python train.py --intermediate_size=768 --norm="layernorm" --attn_scale=0.125 --bias="all" --weight_decay=0.093 --warmup_steps=200 --decay_fraction=0.833 --decay_shape="linear" --max_seq_len=512
Each number is 128 + 32 x the weight over its row's rms, rounded and kept within 0 to 255. Layers, rows and columns count from 0. Numbers have three digits each. The size before them is the row's rms in percent of the matrix's.

# layer 6 attention value, 384x192, rms 0.149, rows 321-357, columns 0-191
098:120078144095150170102097125166122112160119142143130139097117164092206152161161125132189155087050138163142086157122129065137138146019127100191163136139123131114150112114063113159114069130138172137141146111193103118107146144181126144096138118183135124152115151144135139147108049070132125123145073112102170146166126098091067088189156096146144141099127129106156107126130105133107100145106098093106143077157053100116114131218094112188085096062108109117102110103124145111135102140160151121118113078149124096139151132172105172120128148159108090184125137112178084165157142204144148111
083:104138147158121071115142109131152147073151115153133095133111164158140132164109116160116182121158122113157143135116135117148027140149086125150099140145141130124051146153106140147135139126133117118148102135178128148153090187171105128144126169117127101134126127150161145182204133155137089138084124115095107197106153119138129152072163179113215123087163137109111200139092098122100137152106157084097126101060143166190140114129146115132165077137137120087105056119155117206148158087227107167071152153069128136091167170123083168123086123112144120155166156148087091104054145176145121096
104:121120111126130089091108127111107096121144215100142130094126104058153123158148157096080120107170212144127110112117126130173090165127106179169090160138139116121157086124205056108128116110110086114168126114133121177139129104112134172082076104157125130160141183126101153132146108156074097132152109061120084112133128156158135099130124114137055125125116130154130114112055105071119162147086160147129142149066112139140144085175176175107169155083185149088119169079112146126141101176142144080152110161166117183165111070200151115126133162115134119099074042132155100128141072174091152157
095:134111114134149104083181090133097141085108153142115140156142162107107135142102181125100079208146136039085140096160107086151095106125112166109143121089121177133097184135147133121140119183139060103100155122100234155159095102139136090192135149118123147162143113164106140151076151128148216126163101158141146098143051176139120106137070113146099174163122136158124129121133138172105114093161155115159072079163151135127157112105152133126047140082133113125130168217137180172105120087174119165113103134124154121127184156060153094120155136115118104122116089169119129098120143097167170089
103:079140176118094103163093101152112079139180100156144126126100087066187172125158090153166151135018123171102124123130134101170097158100162097111110102096191139058119111168082104108134107117121143108105151131083146125152152058142077127176130116140136127133132184120138120109081148066165103139095096118097182124110156109105150176108081129139135165126139115127120129134111105180113175147067121077112119152145126155157127136152126112170147115124168153156099140134187101121114137051083126069060124113111100100194159137114119123075119142126140064161144159119156183157143104176174205184
102:135158150081134101089121126128171172128082173122133134120147198154107128148094162085086169130201120108135161127106093167054045160082111110149077102124137090102130143104144096106104119138142120080142113126180146140147131165109125142150127132132110111173129109104113062157141121094107161081163126097128100130115099171156150084233130118141136133102130159171126096067102115113120162138147160150089106089097107130170156165151207140130225098123216121094117144059085153109144162144170152107157168131134169117053119107161154142151085132145073168143100144147115108165174127080119100102
092:109139139147119103121144161120104056142099103151177098101135091132117165188155080130067179150136180139144146120103112155086136153084129112106105141116186165111113097182148182069128140102128136099149153115152154134116124064130115134127099083121072150060190167105177111113109109142116056165095143128114121112128186109075133178131101124181103154128108098123108123147168115105164219222101183097065150126127140184146122191128159126152144122177178162150130162131149130076122137112187103077154109135084172098173124110135132142117100140067138087132126192160095166110141099118134105172
094:158173127109119083121145102161126142147147169130187193130095116156199126085064123124110135150072171171092130105144074127190114167134133089134103165089140151084124166154122170139122137183099117104128103098135114154094130052062125092193108119075101128132098158121132121123093112102125146099103128125193072067163125191163117131112213147174099109207175148134085132113136158150079142113139142165121141164117150176141136108105150142136086103154166129155140161170142084126140119177115118070155118103044158137145153128107165099071114126146061129113136148127091184130138124076081141166
098:127138166156117149106122089120132117141065112155128105180158123191140092144103125134138170138153122096136107077128108124113089170131120184136162129138059101142104110127108133157070107085098099100172149106079157097153122174131133091175179158085121140145131139132143149123094128081102070157159084128120188081094147101151110163119112165131171107125112173123116159147179134160113137104141129123089074108123187159122085126081112099099120107065107110094078081115141090172139141126153109110140164191108131121092060140188159186150156119139194138192080152101112056099105112176202082037
103:174106088140161109078122134132119162085083131081150161162115138126164151202167175093110077134145157108147102100127162140133125130109168133145169112124128150066119167115173166193120095117108091082135144108148197099100181105145160060100056113115139103109071113109125085165113118128112107131218115207131129108160087169193153143101142122138163165135145159139103167080124107136119083109155140135128096146110084093079171136111118182170077095102116136157120120106106152086087118106216099189097111168130170146130181158081130093146145114143159116161185102178106126145171133154146141167
112:126123135148131135057123102108145126146063128169125162158144133132156168151107157112175108134169146127126095098178116111117125163126127155105154137130101113130165146117149096113079127154149095088072120085031124085107089149112151123114133146129155050134158119097108112104092167135136165080167081167159157070104040127203081125111103166058128131109071127073124173128116182134161159062116143143127131092096119114140068103154127114114070084110133149120154204107109151163076143166085137151177140157203140163148100128108162133160139101119128199101060076140118131097181114128159119111
106:153119145145185055133192159115106160175155209129093116155066152101107105104082109097117083117137166125098162111136099140045073128136095133144076079139096192108117162069132151113133168131149130125121111087109157130127143113126136100098136174076154163185138072106104134106104124143102156092121127115182085108092097171194133127138136143151120070123091106106230166097140144148097090114129152100109124113114130104104152115123168121139139188149184156114145181097165116083134159116149170079162089135186122194141103116083132094104121140142097171116131055087178116153161155127122174107
099:121106095147169106075182148079080181175151167134109133093094147118120108049116124124068159087140119176135148070093115159102124066085165092134134087139157135116180160107066093132096105145144147112163126090157115164057099150129134139128093105125105138163170129119158129125162092150138167081107110157103155167140124101189175181184130110100036126143156124134171116122093024097132108121127142145143145106149110203132163126174112138175131147157160143130125155125128173059174167111104145165204132120113173077119149128148113083157106142159111132147062117156141128160157097155155134152
112:128183149110130122121166095137097123168144110138154187097165110123147128096037123042116127161119099107116150145087064162091146112145129149121125105071063115151133101171151143119117101195115089096084160111133173112091130100124120173120053130156091125115218192120195087149166198134097185137128146099146106165131088193128125084122139113130115109134096108141109068121134162104147171088123150155127117116079163182128144122145156133132098135186088118113178147120158151122123164191120163134193122091103111117144150075140138139164123154103091101091111074145132117086108067076082118097
093:153187098099170110100136110128088152173107118102075132142185158158136131104109113099072141149123164154101115123148107066108145122098100174087204088148082106151067152112097176129086126138129136137155067153174084175157088185197120134127193143134136134204107127167144118150115138164153173138195120133143086157180138121123088105146151109134145101189147110129138122119081173146119100116167103091120098082141140092123142105139142144164113098097110108084043181124067145099142125145179148156170067144141131098077134155124105127142121085117062130166141131130101084151084108209130137067
110:160145119206146099134160137144132097111188130135156096137131092053158124063129125120148158126165096146102133058128157148130139098155061113142121154126070144128151111146142125096143187133133125149166110091145066141107153143092152191081163175116110167112173165141137143122159191167118134141093174140127113139088137108200095140106127154140131144093200044100176125114129102118132119115135130100149097059122106183162101100091147125087095124178124109115098116147134109155157127189086061191176167127108126220118095096140163131121109088154165123097091143095089088107092098175180130093
107:132093136128164100151096098162127166204101085099110156105040124148144106081119081127135125180097107142157115144101144114118170059115134134139132136156140131127150111094099118152137163182147154147085159180206124023080165102146088121103171123139100166135182099110136147090124094217121130129127136116143148131105124121117125156158172152146125132194116156156178085096173099140105126167146123081115185072118111163091148112110077098128140113105102121123121086164180133118130152120123123176132132156116096074142123233096073100063180164132196113171114082130152154127105130151114151145
095:082097102144141105115105132111183114144165142090104113130165143079125091083145107099146129131139188134124185091082096117119142102048105129164123144192171143120152063155101110126186126075179187081108149103205076143088171102132120128170107071145138128128152132113153160084125130156125106114109112118136153155135138130116174167077136152142044150150135078149215105136115135137063153138148168101128169112162044133121145085186160108119165105117116077130113138117082082100186136152100152153167093133121138126140171096104115154087078088140100109126181088135110108193111098124163099180
082:129168076169124077102139114123070101157100119148121124147105192168146132161120115126074140165181116125192149135169147153120067065145121181116141148180089117191122161097180098107123129109129110126104091146170123089149074210197145093100146134055131124078109105110108120191161079159129132169150102209164106145122080085158115137098140138139194184130143107118108181145090132122146117102148106102115108080122085098122121158110108130128154108162151128086115106096140144107135116135144120197138105153125124141116104170117079114142187075159153150124139157113100062126139183228152102109
115:142142103133103128035133115100089156119156156180125096118178158087115106085121155148081108116112132087044163103093118095167163137126143168101156091116114138136121127125075175172130146094142133154147070107106166180175046151181168078140178112129187107160084081175120113130114097124127157149184082152134133172165114165189168168044133125122062125146147065087135148121079149143057138116123111145132066171167160126103128090149158109173155133091099121157145167128085131139167130100158168109126110144107145130150197115092112131095109070147100136151167130092159120122118156160135149147
106:095159112107111121129166145103067145209144138130124124131131179132154099101079108130144142125092116148099094105099065098118105138103128188151113134151136199119150116112080107126097103111149178106109152056123092118103120109161140056175107103083156148100121100166114098079124124064100168112104067098179183103135126130090142178173122112137062128143092132104119104155116155129090157143133124144163108143177137152130105175193092097150118163143168153122191182132218112065149095151062181083155135113087127177191142109136094134127184077140163130110135081120140180137194134126155124126
101:138135129154159156146134168052128086154130123087160134114138121147098118126125122117125062171076124209212161089136165164077161167157135121104140118097077132085086160107172148145146153190111097135150114121122158131157114106141161102088079122085088114097108113133129082141164117116142100166186138174107117145157126157180091121104075135147143107155138106127107185080189164133128135134128153129120105137115182075096110135078160237130057128164098162144070114115148170125078149143181107126095072091156100204137081124140151097154084066113136104107139203124124125141106096115120127139
106:076128165096171157147136110121176156147166161133113119097115150154113114093110154185130086088179096150195106134161110141101080189113147090154102130157150068082134186112113089117136133101135122089198186155131100168154176130084146159186071160110121159120090119150095150098114103083138128068091111121116148125090191105161194114191058145094181148120144148154175079150122093154168149130167121101159192145145144142154125103130150091089115139113126044135114095091145148124164089130171113138112134100104143113129078164154168149192088150133176070172150150160143131151076116100132107155
105:124144135121100117133127135139110126110157067170127089117184186110160099061103131180126076117100114131084131137134092107161178104210115174140109129103124116163112107126141162168103179114123170177122101095077083115105139089101137102117134142126091170104098128157095101078157209173080143129082089138124132168116109205123138165085129138136046087138153054107136095166122152091096200133137100104186098126155137184175073126126133091166112119153099147163186173124157093132180117133136092154151059146102117126179114122140147148090143052104120125099115173140102100083139131134177151126
096:084106132121201166138104107097120158141081135116131149070124191154105058164141103108106147129162144100161154168128172132138128112092170139119098135105164183146129116114090189173133124119107132096150060086191169171095123123192144066091153129078116113146142072161151121130121077151147138158159147101116122131179135104199153135138193132173130134143148140112138171113099136141075107139155131150054172178158165090068107145130100138173150164095077095111119123136117157086148103077218154084109082104096168026120129139133120076131112120122132133179143139117145133151106130131067131159
107:112095136142137127119134191086110106138070101146135108070135103141162138124126112163177106128115153201146112099099119113119144188081123157166113161126179125096090198091137139119169153164134121091123182144148099099149133039085113136174139134098112122109161134154136096116146053088128101124108164151106121067175195170079095156097137136157094124144108214124068064131106088158136125131143142094167196170088161106164126142133113108117106108157153149095097103143167112155113075152157153053144058158132150112130153161132137189106088142110094146093134157166118113149092106106150110221
099:140196180054149125125083148125144145196090156174126184086170099166175109094106136143153114074106147124137108130117103145126106196086150156142135095137136109104122140126104150151095152105122120081152091086133136124143116083120106105134091116154138129177156147157137135114166125068105140096164095126119121068174132206160132093186123092123138154131061100105122104146073127147139118115178104135116162232127162132185090142188160145194171117153122132158153123122158114105091086124190222061139096126165146098151152158183140115119131119119118094153174116174146154162133093145132110199
106:178209076159146122134140157105121101144120154098118145123166105109135080131106129150114168169145126149157076126167133089162113163116116106104091106152112188090170157167165177117075185143122157162159138108176095167081081136149183099086111171101156131107066151178145067161109075154167132136105083173145056125128124096164100123139160125110108143145155084084119128133131138095150148166154080120130148175143110169185074171116150156184114148143181123135087113154110104038174129120140103155119136111093141178125079122118125107158148119076075100148133199088088150123140165153056152097
089:100119201116132149146099151119166153122117201100089141103123087098165137110105105095146166076152085147174071139100177114119115100074151087193092144163143064086169112110132078161117148151125158102162168168138065078115149091085106151164165165144154109153181097147120097126148132077176166084103183137133133086109157089176079096125075158099154166113113164111099104115141109141159033077144128104100145113064104074100141119124109106115187163136136122061070092094142103136124123118056122097183134136140136068102120159160141157150138152133139144132081105122156095130098091127117106125
094:132152126076119118150133127099165151086144127128157136087114091109087123090136168112175126114122069108138111128130079132115138136086113167156084161136130117117190135138150081061196137182185107080115163154165118173153141085127105157150096110194124166153171183171145123099123129158113147153127161107122113079098124197100128050182129114093080147145144166166088068127084122124166075171146165190190115076136198141158155079124183135129139166125185138106112122158118128152113127174086133111097176099134116100091089113154156082181091143119127173109104164173130133170092092106075158160
101:155162103185150120164149082225177113123211147111113149116116144137088134180100146156127138115118142081128129128138137147132142109172079133079133177107080152129115103161131170132090097128102148209132088116108097125087129172083108122116134144142074161089077134115082099174148128177114112111095169123149069182144130104100128140157083127122152109150202135158116101113167141128084105165115084176127128167076155175161142094118146166085113150136162152163147151176118081158139142174121082132133188081052100187130104115138137068132150053090124093088089140126135174115131182087131098157
100:124144121130085076138093107080114098156192153109142101147130124122164117116137132074099106116068104080146157055091086120147131149078110142119108111108114135110078055089149131173141120137107088132181119131141181113175088140152135091144117143132106120153106164162124138104144111106107097118134095120157147107164170181144139151057187129173099135191175172163121116130153117141066197128068117120111069170140161116131180126118113128164154166072102137162118078130142146191153117080114110101087192166074118156197140034169110128116121116164108169127181120049122155113136117147166094118
091:102136136119110122165117174130150122077149115151154122131134109073147135065114137080164147153124100194034114146054066115091178157141067164159091117138067133069124117153103168133152147104187168149141139130107126133120139120085167188128129148145173151162070171108194102160077176108098114182162099072173149098115096147127117096076138128078136108114140118145136117121153183113108127126098113091174038107141151118131086126155173098150080102073116089159155125127123073108141152176092165160131147113120115171156076122101164123134113167173123151165155098055147147144144099115144124083
098:091127085138098132142131194102194128092101145124113068100107077111094169135172120143180141123164116136153131154104142109113134120114152128191069174168120146135154073151158143120204160145193211111118141133174067121117128124138089123071116111105158131101154073120152148141140094197162104135102152104111101080108154099101080116113137149138102131090082102101147136133140131082159091167123149077063149078102124107102129120129161146146167186115150169076121103076125079094121164136122118110128077109244135173089107189090128161086156160107136137108111101106136123134068163085106095149
099:129130137077162156127196141196166127160080091146159155130080096117135047128150072115152147102113208137116120128154151162201127123143137077121096090132209146105117131102084149132116167102205156127194118170086137107159144137082151169159155128104140184176155102085142145125098168105194175111181150100159117128092131085154106172102094149129140117124134100129103138140139112201136080094143132140081164135148134119123169135091117167109121086095112082119156145138083097135113116168107199139103138173085133182099143122132129172041160098130121158140153123091163142150157136077112130071
086:175145141113120187090106097071085124144088160145166155151121103100147160209145133049147126147094077106129143128138113127101153127130146125096159110119172087100146201143145085151144153156153090093091111165089133126128114141153174121159115138163124067167179103150109106137131177098169122127107065182134133079072073148111105079160079127091138176136060151101090147158071121163166140075100140142132150085131135104137123176189114110189142102103151117109085107088143216144099119094201157144094111078082173112102082130127120136146128124130124146126099152149154155128123101119061202124
103:133151125140113180159138122089162099130113103126127118149107067108139093124191122164131106117128098105132102113176161132137138086181140101095111159116161094191136077142144131125171190104120131115117106179153085168119115162127123166128138106109091161169178164168136228112164119164132083161105185155113130063075189107086112055132161138152183141163074088122141124172169111116145121114134145094099170114180148165101105156118134110106171123123151116095124047119132086168131125120157093117099100076118124085080114166143146145122133159124136098153113212153088083110023187127103159116
# layer 6 attention output (transposed), 384x192, rms 0.126, rows 321-356, columns 0-191
096:073197092120175092095115150122132102143130170094187158149150146169079130097093074134146108179141147079044106106113100168104126145176152170101059105115161125124157160059164132146137101125114140134111145105123139151177185118077135151141126128127090142174148175080175117078081159144112124168097149179143108169157169189107116144129109113158136109122103137079159130105126115102094120104149165101101109101155184137152153126115144132095097117150085126100125135139170171132063175063078082140111139153132069170196174124123149110109098106110165177135097203107088103096111078115104191118
105:180115137154127159127062132125091136146158125119167116097185076116149147030117044109104085071119079123156103120143081143153106135136128082119156124084147129111125060168163141082154189123163133151158183138167085158108104087121120156156186116104148155115122143149067099098121149164151155170143146106126207111098141142116145052138133127147121140159092109087047190157163129187150144116192110166170148149173176126119112154141138123157170145162122142168138114125192124157124089124085134081097098137114079153154115163152120118187168149160103117118170140175156127124100082105098087144
103:135143044036147128155140108190087163125065133128084111107159125117088085099149162045137104162073104125131154088125105108182120092122127132112108090108123123114157164074072119142156133077098131132115123105086157109051127150105150145186123154188147166117143155091136091173103136090108123093141109177114090123130097131141132065124145123155192090125128108089161108156118118134180123107132128170143054158145138121143122167076090107090134105153088133174136120127120103103084174118171135070142143133083125084117143093124095197103097117169070095185108158108117139133061116124153057095
098:106128131112105094125146107136135116130159136163082179111130133094135110185192183115176160119149162165100182173107098098150178128156133166158167195116109102133114159107169102153066076099172138143146069194081100151159142122098121085074114046109183096160114136104131112102149121137189096104126201158147117170111159078156164124131145164094163112094152167129115097135113145116132085125163134201175143074080119147194121120131155108107134088098097090160157156098097143151169165122168162128159138101153138101071121120115172117090044140075131138117109103118133137157163171113099140064
103:174143137122172105094135148112169130182127172136129094103112141163102079084168048120107143106157136081120140093087119138097117123087153095153100118129143122120133116119186143168070112149078051118182208120140106093154121156083100130120200174114114182162077174130128095081145152157075141158117211150182160104161156122099112080156126108167155107151121151100120133078159140149158110076173130122134145098092124153140083157157111153110110121156132183132184092106186116175140119147090137208185130145144086137123142133151122112186081113159108126111113147163169097125071095066091150103
098:148147107168118130148043109190089171124070127136085115103179142087160150111174112099134107117081150122125075121114130139136116135176104134119125087110138194138105063144130194043123147110122107149142166174083152156112098113122136128173048166132167105061222099149133170122111133078190130160105115175100111122112151141128122103110133122128118072115160136091171133138110095091120076114139169219164090168154142128115111157069155145118133146126111102123116132099169180091089138097133122043138105112115097119151159115096100158151149128129115122100100135085076166190091078157106107145
090:232168153121221144131127160123123187185151141151098105075149134127160112086136121119154189140112092105149109082128182145166088094064116059169120106145147127144155105107143159129151186126065144161145152078161141062130126118072172139161128223106147137109074122150134098150142118160120133137155134103139191136184115128110125088099128155131146146145115147176168127095120114127167120073110086124212164173125126159126133142073101141158164182126141179135159100144122115155118170168119201127149147116161087110155124138155089062147100145125112126163135148152168161118102100140131080160
091:132090108125158076130141119108115100159116091145121158093103144160120060176150106087127167107130144039129129162052195139172155158139126153108153115143148119151125115112120113132159136099119100145162123183158094110144096116153195113070083180169158151165157133211143198133080113078097122118172172172158138139101179055124198139174140137125137157096089095127126088134118083104198116152137136141104125101104094142131085135158170159092182135114144170169119139108075146129130156109084141135095118127139178076150113134171101102128084179099085093058091178154163107093111086125113116125
098:115152123124154107083116159093157176149113131169115087116104120126171210108111159091076157091132079114193095066146132149075119109130168118096106065112123180121120130147179130107076162179145090165116120094124140190160124105078106129075162089067179134077145110126090085126146103074146134139134162158141160142159105108152159053096125088127139165174164142148089164149181122132137089078093117136194123121150143133204110082169102132156099176099146125097148136063106116142129083119123173150148115067107105129118136091142156105152134144138152108093229089159162141095172098135123140144
104:081117160093119139094160088136089105093142141116088152149093121150113090132125165144160161176139125161091177205082064113122178112156108127139191177114140090138138137143139112125166107089185093195103096152098146109075120111080127074120097127153138060122160170128096119078149121103073079069154135137099080102130154123117163162104063150137161138103160130112203158168118171108144154136133167139124130107104148158133132126088131122131136120076147143146157150137131149165140225159162143059133135117125141130127140098138156131118061120027077161132126142166148118155163173192116166060
104:084136157135125089157157164142126162163123161108108141070097106106114131189143154137081157105119118123124127136130112135103178122170157155133142077103107166161137162096171116139139072124132143154152104152064173183152106067143146133077109096145153191107132092134117149175200089129130073101111126142066107120138170143176156121096121107160097101135191146194109125154102156132084096097106110150160124166147125065152098169084087092117140124083121064126111168068046070107139132114177166112184195092054122105085137075086133148148154133158131077103139090109133136098160143114164146072
098:131082085117091076127101142145143160179090115078133160089081133135157070147192132160124086133102114111150115103105113105130132152147089107122127097104126158160103137129094080082119077157137060161156057141099119131125173130140153137172100062171179129071104113116079107166206185120176129116173133196179101077143176111090112156130141138047074110143144085133121097101081151061130116155101155176171111138094125136132104163109123126093135097146120057132132177112087177131161141081127119095155132113086143094130173134099135166160133135131176064092125097077148143106090146101102086117
101:146207104124077126166079081068086074117087153113147135095144146114095144116118122136162109185113157094106113146137175110136099191107094127186127124099111118120103118150161138104147159079106180116130076134101118080122170140145171132148077182163056162064116107123107067096115091179148122083173169091156132153172126171050099151125131168134130129087069105133143136057101129077128126178129180115112131110138080124124075132087168112070088139105067114155126138151152134106102097158108118115087130113167078129187135077069117142132146123127140156169137167066100142112104182131094115117
107:128170109130142189145125155139177128098121123140131079140117140140105125133211185138111150084082137166107103103106171142110113117143076149094146136172128129129157152157090111121130159092093170160154134095129170156137120151116186077117073191152159151104148113120137150182095088214084133094085071136089090180118124095175151147161152156091137125130102151162131134179150026151118114136068131161151081092102094114132108147077122161139188185083110082108110119059020136136178141099159115096119139121127114117139128110153077125126150123146091120151117116107083202122155116128136082161
086:100122106183141197110121058099120115076131131149155182150183157131123189114072112125175125166127166104113140156181106222155145194129131138084164173106152148129156092120184127165164152072120145147084132138157110172155145133136151169084109132125076157141147137143125153116128162138132155133138102125137129164052112160109160191093126201115147136091131173080091106112155080098082109118209114138104100106208170147177148096121148149146120134091106160148128108144159161164100119099165094129080113143167130157122104106148143116129147115144220145143131193132120169148156150074187133140
107:101136089096144085147111134093151134131154111145150060120173108128124158125078163104073110142113079173157154158148143155157117132102167139142156123082149110124148151144098106140147172084122144096159111093127124121145141113191053144106134104213096174079072158120125119127131005143095114137133100059157117127153079183084140090133127156130114142112053129135047092196185120140116144132130125164109083170101135109104139138098115127118144159100082131141114183116118105132090100094127106170051103100152107107097193157123077114139199164145147116154141082128170102065121122143114105176
106:141140147121171182101141191043145094120166104074146115167108133169152152097122146170159089111141140113088123096162151110139113180124177068140133166123090091097122163172124113115110129113106177127125060081171090137156168165072106164143092138143094145145145151145140123106160105162137070161146122100135110087158150050062100175079098115093132128125097091116101128079122096178173116193149190072134126120134081125132168105183152133144122134220142144113194118131115130116161115120111128138080099099169180155209128113112162142157116112137170167105130135121139074061153145130095118099
092:134110119132077146181147145089078070100164131157133100100137149096122136120081100083144054151097109120120107153110166099200114135158153138145110134097099111153135146063102116138153131127102082177186076084121138077189151191161112134156116119158143172131098127140131169159084143096097149152152068090143087155158129142074080135125111141137127049128115115072112066109120089162175096115131096137100069134078186152078094155096121135109112102154097158102136118131158115065116133119128160144125154099165126087194138107100219133151143170090154181159076157085175145147097111144066130117
091:090079126101172148122053132112132141112118134120142130125124054103123128071107105146173132135158108098181107070156085170107139136138110071128156113038120164082139097127100137121149190109170172147108127125125110152107139068114126156125115131144104117077080091141081098092174115154119181115123126085117195053090135119123144136090129142092096134119142096132128173140172162117104152153172098154117127168217131084138171139088119096171144137114134128163101138190158140143102065137180104054134122125160093193148108126162162131163186111089183164146189116117159140175209115112139118104
124:128111095125081113173151042150107049129177159160109180110135140106106131133109124125178097131177183128095090201182065106195106147144136158146120136119150152134112118137131102126149103120138085136138127133127102131147157107165128155095105083141111146128071140119091137151114214115134145065154137152155147118069137168120100160157147187127154130120101130132102145091196128117165125094168105182083106074123164191144050128119143119089100118094084142219125082143165124153173108133128131146146181120151095122113107111181187079140152169074122086096158180177112163147119122082140153157
096:127093114111151100168115195058175085190081170151139132066090111148127102163157103186116120144134160064160094086095172136090115118122138075106112093127122153099094167082101131116107108143070121140134088149087159132160178136092188172092108148127124127068077117083107091197149148155173167119130168144173114126158166126176117187150187109097113113196128076148160140110114141074159083158072141112119139109102075134163110131125125119059135128112125105102123150106091172125115133154106157117182161137153066072159135145115189121172115157139131137158154161070151142089165117088135124114
108:126130125152120137133140096146126174097167083116131115173083117148136099192119157156120121158168196194099169135069101185108174136085067164121178193177124107167119085137111103129150116075140074136092076160173148140088087141139139133116138152127139115093130137136119086066170159178067140061111158145146164072104137146097168145117150139121127184122166117116199086165175144107117133101139114123147154155110122182127154113114098091116092124112182110070145168149079141124116182102133111131130116179106172129093153140128049085167124101106170095161163053132148194109136168161128147141
103:153170092146052096178097125150088116140083115127126088149179158112161171114165116075102082180073117126157160116097156128087135077120102118128141146167142151099155070095141161105170150163136110108120085114080159142135153131116122144138140099120137089139141120084157099170111100104126071201110184128133098147147114111130083112189193112155128094198161151143122072139173056104144092172092159139144156163087077142086157187180162143122097104140142170108139112134145080165098106119081156127153098150143138099160082094127138141114043135145141209104100109114162117101114168194113134079
107:147104087108171134159143119107127111139143131127146090068129115104108156082109126122100170148158127173142124155187101099229083084124209102133195119142137149089116093142097088146132114053100151070096118164197123099125132153155146167091117098134127170098031085174140148209109106104130140167129123063085091175139119181110130164170170152118151175156120109195078136156179101147112127142122127114114139103115113133125133144134145123086130136079123142162113107134050116152131102141125116193139166109124134106086115120153171094157143170132156132156166145168136204111118092154088066117
086:144138092165054123141130154140086053141131082162107192203093091132090159167130133165169118135115173135108137146118117150149089127125095099163129140170149099103108111101130142141164139151179163180157129067137121108140128094143189111150115148084135082120151094138119123122166194130135129108153138193153153114093194114049074128144095153101147187180137102164136184043136077102171150114124125093143141125139144196167156089126143096098100154162136171123196129151151153128174160172142157083143149161152156151180106121124179103114140120057139121135191152185108163128119156136150127175
107:185125141146190105122115122103060180140151123105135133105120156080140095176152083085105094167109131117114130176133149134171132125097121079104147170150120108154119131088163114087141098142116154134105083219175110101133103161078145145113112136097152113195136163148147141082066160147112099151132103154125161149147098057142169090105104145176084091133139130076133123109151153140144109114150142085151097153060140152159114178137108143113152107143187181074149142123172127089045182078091155148084139103153135106132086175133045077108087128143147122173161131115121096086085068128068147072
095:112130110130162146158186124118064117146081088114136137118103192116102115223195084090131101202097146174093126132119144201144130083162130050088124124127143162131141124112123127123211105144112111148135173118108157096133114161102164117092111160090147126139143134126144135166071135104129060135112107234137128161091116115117091178150150134148108084157178141131193103089163068104156136104073140141122102097101051130146093155117140168058149132156137168101115157084154181134144130114082161117164157143115115171104103077145118148131100124133101081125129176128083191134103110112139154109
100:090118136172152117148142074119109114100138114209184136116139123163117090147127099140146165173124149114088154144143154207120205126101105119155179118105140105120130098146084089161161167106130197117053102126119130087106146091126146158063096210118094090099078127119123151097129160122098164119145142101145153139137138188115160195161152134089140148119134104171120083155114111097155169092124125131139127125225147135090183118078146103098157119055082130172096166123116114156054155142128139129137106169164155138135207151159146082114134136124136147101154191107142076138107168079135122197
084:108131085200127103149090110114126146121105115137145131202132113130111129134161092142111067142100124128096125187116129152060100200131101122118115121095096118121121164093123157083119113214135095138154163088096117128144111155180102127101138131081110113129183172105126180053105097127103099194095084151075069104153102073121111072140104090150076117139126139107119136127133120164099151139108137143112106182133155085149129153148079122082135130133121121053168157068197085104088131115113117203069129094150106145145133105065055106088155085151125095139104112080103096117118073175081158121
096:091163108182112103162074106125134145096138138146125115139143133086152115205146169083108097088095163172112186102120206120155124134092100178109117195155124092154107142123059152142132146108111145136104097228085147135132105157131101125146069071084132132161181157069182158087088115107119113146089106161106117139166109130129120098151191135155142063087148137082186083166118118133155163097140135135163122133087072142132092195129105170099115156144137126091075134141147150122092143096147136136061114118177156110091142134142101167086107109187043097143083104087120108158100144129101120156
102:149118152080124117138192116117207121160154105151158136124167105135173150076111096148141191137136113142109155156085148139172120129123122093129138127171151145135161106187139128146166218098114135090139130098154117161143124076147152148123160145171153122097113134146197166125100116092069181102211120082170120121084135164127154142158129161130175140102101082188096095167084168131146127145091113129069142080165075157136153083157155124154160121162100108193110114151076095147219140095074091095101045138186160121128124112124136093142153203163117116092109109134128128085132136161170103133
101:150091099084172109079142103131163111140141135181071083185116115141120123100122144109133068104121157145140080080068082088156135148126118148110090111159081121089141167141113113082140115167137091132083122135123148153114113121118114135151086127118140119161123164130078058136067184102146206128131183177222139058132129107170143095133142112095178157087095134087161143132154090099161071079128138192138078093126136201124058129114131164114093118139146144161125110101081160108122111138113126129149145154151102056130114108154106129135163133046078124099132108129176117173072122134069185130
093:122119101145123099106143095148159140138172107102151084129120154194144103110107212134075107112092115131164112136164149133120139111125139152078146105169144094141147148123088126134152079186086076139137138140129132163165122136155097146064079083188147158140142150123120162093170154089099141093109093189091067203150116172162112185149175122136135124151111161098090114140198143099182097096155152141107103057094148157065129150123093165128147176110108089084093122062064132174128112076105119162147090109138163111096214139168190177118141127137086164125116105108113078111134098105135144181
098:126132117176157140142132140121108177105159086115171182181092102094152096170077076133121070119120106117160116109162182131101122113122078098142113113108103091155131172086058110116122124182112133169108147126119109105109128139156089155155121078141169106139159166091087174100183166127129066166124035103088104137175100150114079104124140115074099095150135112122152061115116176161128141117147089134155127188126158111094123139089067105145165082163098066085081161165119097070091165080163130192111112133061173136126176112120144124111124133146078128179110127096104105098109067154109074138
093:165093159146074121109183129104090131118150091104084130131134154178080144139129167130107159120200100121127135142126136111098179090145161132043141125116107163096112162114139130169081117163076065110132152073147092150171107176205093090065165075142135137155119113134088190155157113110047091131137099117131094099142155145118152132061135112166069168152126160086088176079125135102150140135088179067155104149139094085088152055129120121160167161164106177173173066154126116103126115132082082138128130124135194096120106167128121119148123144113129085125108123149126131105154123082191113163
090:100140127163121078141061137154113125065147143132104158104126081132105110136177152138131149094150172131095140107187077150131163135095124189109105145146073110131139093078131165145103075101144109134094144132097165151137090093122119127099122132101133117116093139109145061101170123215166162139084154134034150097107130103133119087157101097202103095108210115116188165124144146111056118086112136139194135141148147108145135156092181117088116122077122128105163113114101137129104107162122125098173153151108061138130114125140070141098150031150124078090114144096092166185068150068154134103